Weights of a small transformer language model.
Architecture: rotary positions, tied embeddings.
Training: a variant of SOAP for these matrices, 990M tokens, 3775 steps.
Each number is 128 + 32 x the weight over the matrix's rms, rounded and kept within 0 to 255. Layers, rows and columns count from 0. Numbers have three digits each.

# down: layer 2 MLP down (transposed), 640x320, rms 0.0647, rows 249-274, columns 80-159
# gate: layer 2 MLP gate, 640x320, rms 0.0796, rows 250-274, columns 80-159
# up: layer 2 MLP up, 640x320, rms 0.0799, rows 250-274, columns 80-159
down249:093164141171124108140118143108144077079140154159092155116125123135139096168021167099129021115048177096136129111066126138067179091088144108109127161156138104154151084090176131107125126103129130102137153102146170114120146211174148116142075096
gate250:184079105078122121126094129141151124135152135146109121143158088172104159122131118131103151143170097138055111150154168201104113154114133148120118112154090111162180127190182157131127121155146128091116138146181128098091092150205120100155112109
up250:159055141116097118151073158112111133124153147098095099170148161069153104104110129136143127102091184064096151080150151139125187188138077096090111088092063080188107101104115091128081128120121102086068130127141088166116146110080142122121117154
down250:095080077129097129138113116137119132111102137142097188192127158151141143165093144131111119100113088107180104127138149112134058107169151134151138066124128185139146188073120114168140147155193075090075141112165159098104078121155152121163132145
gate251:131137076129110109130147062139145164166111116191122089118107136170157123134151090112136128083131099155196098117158105094118168110085098132154199163066120196140144103142102129104133106103126161100132135116149147052106150117125116071117104128
up251:159119075151144128169100156053124155142051166154117164129135117107163154144129123080117029125151127184098147149104157100171147130075119123101091137191114136126102110185153059155085108110131146100131114157161192075155137166150185096099039120
down251:108131133087102104113176156208177182089172176110146053148170147120151115122156147114158124096160169099131118087132115076155123103091098128096125150097101105130121143145162156112096088073185114167100140086076139157162119079102105134131113176
gate252:069116115100101127160109155122151117102161148084138178127097139185101160074096146146116104148164135096085092144112099081167141143107173175124180147136155152114122076113134107152102155083149120063163125168164150134100157127144106129051102156
up252:090134101104152119108118099076147132088051176145182135120148171101089092140150154150149181124136172100166105132145176141110154170122100061148115115149133137145145093140095086087111108120099101108116166121057199132158141127151119167134111117
down252:147157103139141088110144096105126067111137184131100156081068090076125123146124147150178107128153170119105114139165028134129104148131162191147113145091163140098146092158124151118115145081133094106166150175142101083154124151134139125096170149
gate253:126071173093146129120069115116143097122162153145122058162107137171095128140085129077111144153154102156075135131166113095114124087183103182089138118166147132172170135094161103174092170063120076117111100146122127089149177078162083154167152121
up253:122127130110218096130104130109082123105095117136092084140162137145156148192052069156134143118114195141139120099167116088097102151117169118108109110149150118096105134156108187162126090103170103137108140180132110134130126099130177135096149111
down253:133080121081086121121173156180085068134108082140061137121113144180161177130119174138212123131144149191121136119091128077193166183120128162168144147101204136141135185161099163080169044121078171123044141125144132143165140140077173222141122139
gate254:140137089175129095145171065107099114134148127109173121129160113203068061152102136129113145194099074163106150118099106130060056153149148146130121178078099135172110110115159116184124099120097106138113083164134164112139143184122106142149130112
up254:151147093138158126118126157109132107166135119180173050109070123208112132120128144114135155197136131163083117138171135169172167143110155141094134119120134136079129116171128121089184075194142074108127154164188136158177055112144184116073134099
down254:129187152168066152158164102099082092159135074082151113120175102124131140187114150109143163148130168152152131086109110086164108162156138158128140120143161150076113109091133075163147093108148121154123122127157100081105143112124083119191197137
gate255:084149136099089092070193145149097137153097149200120113229168040077109101141111181141085125140165159108096161180047142129117172176170151150106124070117125138111153071115101114157101124120073096096108115144117073068090132161113145136186150128
up255:175181128098152106167138160106201184121134127118163127128100133153071121141109115063138135152150138104129149108143148153092138134106110124099136049138138124076161165143094111186114116150167138137090146151115172099161137164140111155112213159
down255:118142110157126099077169143119171140155114144133131160149133118074123086151063109072128159140133124131135164131073207140119122131134132129113135144075106044132098168108162001106093155120128095130148110157114083123069135187110180121115106077
gate256:114179150070142144147149057181147157107138112115109088122166066100159193149078190086141154188154074122130147138132072143109156193172152115128123163146113165086156079142132097138151175119120147137061154127105127138110185130114160123066089128
up256:132147110091136092163112148130136096099172152128163142131108228130098098114131081145190176049137142127133115125151102122089110067129121107124141094101140108076121173164129165128154126106219124114123133082089115146134138110128136090170180105
down256:101116128143096204082118103090156099144097153155200168102108112129124172100135169137200090091118121133121141123115149132134153108115144082145126107139114180158084122143117134112167139110058108096121141127111161078059148104062172160183110094
gate257:126111125119136132186138123122117183125101083090161188077059143152114102077115167120122161165151108167133107154121054095131095169147122149170153136105119115172125165137171153087103109053099128083121088105111135068137089138144132142123118144
up257:180133171087118187158107139145128131119119125114084091158125109089105118132126094160156154154100129150099166144104143116113113131131114112107128116156141179088120121099108153141104143129083142111136130118101145139129131126132076152169078125
down257:209114099166119097127131164129094093131093049137115142121109156121178117099125090164112170101123183139094130184137086134104082116142124112184138121137167149132093122160104135159111152099129098180159145141120175148104130127092138080135165110
gate258:087109168102152156142128145147112128116131149096105131142110131069140110112101123163161232094191111114123125191062123116134131123098104141138144196082210159127121107104147124103105101176077125169111119138116141155132109114133100119143129125
up258:119138173128140134125065117131089167123094115068137096078137152092153101132129139145082161135143129169085168159069131136141082152169154141115152126182098132105110094117116065114163121165123120155094141073132125153144151101092160133129115197
down258:139120145141138140117109150142121170126045170118172067125157127105157159121129082160151141153109088078142160099171152120142129086106104132092113071172114119109158136146101145116108149157201132082147203131095163121160149185173109120103143216
gate259:077099079116160083131106107107155169116141148132120128162104098150100141156059078123102110139150144160139124117155122156126117095147113194117072127176122075161147144094105149100069147108154085093098081064167160165128163096121143155131142138
up259:144115089126142188124109150132129161136162129150157115105147101157191155086127141150128087125074117148091110172141117150128128165125181148132076105154142134188156136177121174150157170162110149094128155144074132112121174171141111120117101132
down259:140093114159107123146095068101144154133179153144141153176083146142115154148086136141147105136163150115149117095138086164160155099104150124125167112122086152133098165175099171103141129123109091122088117099166128145110087116143125169156116098
gate260:119108135102146171132139087120082127165173170131103121136130128184167131125138102128073120175140063118087128116106176128094089077088135095100136117128073133135117081095150140099102178137147193117125120136133061173112084166119153148135154109
up260:126085103146150131085156115107156132102085085071147151134069154123106080182134105142161182110141169132143152188060115101119112120142149096077124114133160085130051146097135163170104105173167041113104139127160147150131120129105184150161125146
down260:123136106119095167169141122168095151104067140158146065209142079158105158064182161143138082138120084068103101122123141110147112141108115148133167144128122177105161014188100128103137124132091157113149129088105110151135129128136084129155139116
gate261:067090114145101138068077119101140127084104199073074093163119141120129152089150177130163090114159159060166153180128137081117136120120137066133103136093092066134141109135055117138123121134198182074161114181126143106149158113168124123109152079
up261:092161146110168054112121081063116112138089121166164124141142118096144112119202133131141148091054157168152077116127061169134164113079126085128111121120161162153139077147125140117124185112083160154112112083109071113132096081107161152165154132
down261:132108097128113164137080120134117099096113160117120167125101117087082153094190148122130088148142176079196082169119093062111128097055157137112134127144171174081111096164121129116161119143182179124101162146125105148109186141151125113140113165
gate262:196166139153113168142098183129127106122125116128162060138131120116148147083080105081152154128074119163136144152151110097101104135122143115119095148186114150144129135109068116154123177137155139109123145122139125137103127136176166111122154164
up262:135115103171139109154122091127154139098122055154118183149171100141112162247085138133138122083147122099189141130181140105122178134154150156142196163115096080119120123171108107108172080129099181125120160168091091079132096124166146096153027136
down262:156211137125129138151152128209102179132116173176130096111154125124164107131074109116148131144153136217072144129095117139132116118061094150169089092159135111123138131071129168124104191131098138166130093122131151141180170080100105159098173140
gate263:106171133103101167145120082189129130088109159107113175098176121154208161092131150165158134082126129133110143114105122103106083117146091170100099126092082196094195134103096070116102106119091091105112126163123112080126129078139108112098182169
up263:192160165128164105090149090148117131183138154131145152156129124145084203120130162148067166168102153115112089139168140123048112139097164169098176127186148112114128143122144132205148162091104159121102147167101145116111141133139153083101109183
down263:095119121104132162089112124097130127092144107137096132073112060107137129101119105101117105114084075162118113109106158155111096128133112092174087117133097131139080113081070146125118059093130140173150147130118148107174131087158134171156144100
gate264:108156142145128145142123161128043171109082136195092151160120103167118135115109160150113177101159203150109118152123167113145147135111094112123156158080109155151125047100117163162105211109140141149138127222181107096186129124118155197108115147
up264:103115116113071133167077179106147128209166095116119183194166130095152101123116129184086093146123155143121137137107143102149126127187100054115114128141156103157089128105097133114141108108094131145094134117141108154107196080154088118150152109
down264:155164205156122071089154132123111144095133121114161110094140132128083135127112156104090144116112128203154144132133125096102111105150173204149152157136136141124148142148168102132155150157158088122101115094151150173194161106178097119120111189
gate265:132142121135170182134188106050167134132134164137124113149155167139074078143115173168097127168117063103128087149080153117071084191056138129123092111158128113166152152139121095098113155168163091121146167162097125172149105085137118145136121138
up265:121154124133087118142130112099087090116116154183135145111079151083189128167121138120099153133080127110065153132191114118109088124079117127090096092164118122175099161171057134102085142098163131138101129174171088168119130124179172144070119109
down265:111142089092142141051135132073135134109093058159188182076161172131146169077196157130125132133168154082166103133191198112169116154087099148196141090192139195056091110104100107123154140159099164099130170118177117162114147105063137128154150118
gate266:146171051090123166173109132191137174078112123125168116086146129146118107121153175121120159134094134144187091181112097146124149081077109182171164103088123113163130169118138076123186103151175156113177094041123129190136200145139099111161138057
up266:161111129086142170156137111098167113153125174112131103116082131167146155124095144102158106110146184115078122100124118145128122099095069120128137137095160085113178158079066127136157129123118162144142122168148151103106114119121130090060057139
down266:164185137176174084168190084065132113159169159122118133094095187130109148104075071212106130129085116153140077141116144133109104175109068141127202112154114156105157146083103066146109171100109086115088153121069172106122162181156137110182135086
gate267:155102147090126159117207123156117097201185129126134108064103122098140074100147163154117146147136083129074119126161080148150052141114172067079159121148165121150126094178169204093125102164089101080120195116172096094145121113121199190129125083
up267:122132117139173080161126108143152120107112070131116123129132140089154180122148111124108155102171157115110151177144086126145081120094101103125179110212078147188107088143120128109120115132137156090169098123129175206137167163114133118088096138
down267:105141169125140072176098154123076090149153096125108139129164086110095145080145123169124155140188119131131123120182100070123143134142105093128143152097113171179186163122153090095124108129131095144100119139137180139069103097151097116092063129
gate268:112138146105120186114111147122109149079144114102154103182140149084120101129148147120109127164117135135109108119146165119115126102099166159100087181118132151153100160107101117034117096101107142134119195103132157118132113056150149151167046172
up268:159113086125143135086120128057110097086136114162138129180195160166125048120166117115150171169119093148215118149132142091105105242115126123140087155133115107144116118137087152092138102098095091161123107173164154121110109109198139129140117135
down268:143128118104075122108122105090130128126167109142140108103103166119109155145126132120119105133159147129139134128145077135092119115185182131145112079147130152124149148106120108210058129171141127100145045174139122142065117129119091176124064116
gate269:117121098182095152186064065084115141170097132132127131113100079135135101123135133146140146109148154155104121115100143128094098077057181117085077179108157190140057106121148135143133168124152166083155083115135150165149147144176130124115074121
up269:078124183145169136065090089148133163139145125094123150155153164114095083154147100119151134121134124134115102172119147164099129112171139129126139108151103093175138105124097049124118111143146092117165091145105093130058106105117145121167134140
down269:054130083089139084117132119166178188140147128163110150156186190123194124105129096136134119144135110107145139138144083136116098115144083169127075170163119162134119138144127081108135089165122157165122151108088113113113152172124141115128149158
gate270:076145125148120100087110153134113125111113169098105138137119090130101118165104172076137107142143202156090136133087162103146191176119164053147143130158121170087146166125146182157165138136097217094131153139160144097173043142131151146094182155
up270:141143095103145109136047095174102145163121099071058087087153185133181172190178100080146156107165120120084091132185108153157090087119199092118148139141107073116157099122160115184132177135151085173118175071162120173142153139113101152075163120
down270:124075115149130167155220099068143139133142132119106141100118147107121102088025116142084083122129109118117133106124133116212133147149068140119108126112136108151099132075087133099163130086096133172102174090157153120067112190130136048098148102
gate271:154062167134079133167098074149175102143078133144101113144155092136134135099094097193145093136122094118136066157154136140151082187113147081181167157093150090083109186149119126182113126159087098139107149118153107119112119114129103136162112126
up271:074196090096145067125142139136118151120167072160094168114141123118110128122185132125123139087131123196109149106107089166106126151125125168133103113183109173105164138143081111079165160180101038195197146149125151119164163112120088088218152111
down271:100098144138108092093101080120138077124126196115166105104098143152158166114158172116113167149109109110112114099098074094122177094114076164106116127206064078164140159155099085157132185103082218078088156138085110157179093092117152107150175110
gate272:126172154061175091152119074161095126090120102074120166139076087157133139111153193155100103176059160097107142109109180098082106149095139137080075113199105137141099156153168164134064150076138123072156160154139179106084144141120142117158127133
up272:132094136101120191102138163176146194128127166173192135092199128094106141098100183170122156125145100127125136142127103144144106124115190090141139166084097163107148070146073120199091141170103085142102186073076108069152172125102161172119119155
down272:092108085131120087134170134097088069123062164067113152090170102166128135139117161140122135112109179064142154097097090092163133112098091088091095110154109072145135116094146123103143111122109158095155191132153145086121076182123102083177139133
gate273:090099135102092130189140147139125170130190122113173074134144097113136173135165117129164151116166110082163142101142166175171111061160154109110127175189130201093108176095116037131111119110148136110162180171140128109104132149162117103110156153
up273:178124111144079116130137172125130138142085174169047100161097129112177162137117104111153162158139108112079121096150169184169114062134099040063182153131128110147116184059076139087139126125180143127150141141135122067112150146120125079070116148
down273:089159114131075128196078130109214104055141147090130097208128120105090127152180132131156132192118118170117144099146149130124129092196112142091140179155100134095111087099131144136091159167147167127123088119157101105184144107127106134171146082
gate274:102149086079106154154166150137141081050064097119116149103141179117169152095159142134096108133133099099096123150129130119142154122185136128102131089152191122148149121112131122181147132155168090111140185156099104104088179129145127171135166175
up274:089077119125141116142089104097162151119135181142131083107173136110090207135078127098172114098139102128130110163138145115083089127105110109114074147137106153140106119133129113083156164175112138118124158140117124102153161147107116140124100105
down274:118141151133131152122131211180094156177126068104109173116072085105115132125107081110050148154056118071139088031077156094095123095127128138138131090111143165121166146107145200135104112114180129164146112110104104191161106137167146123111166189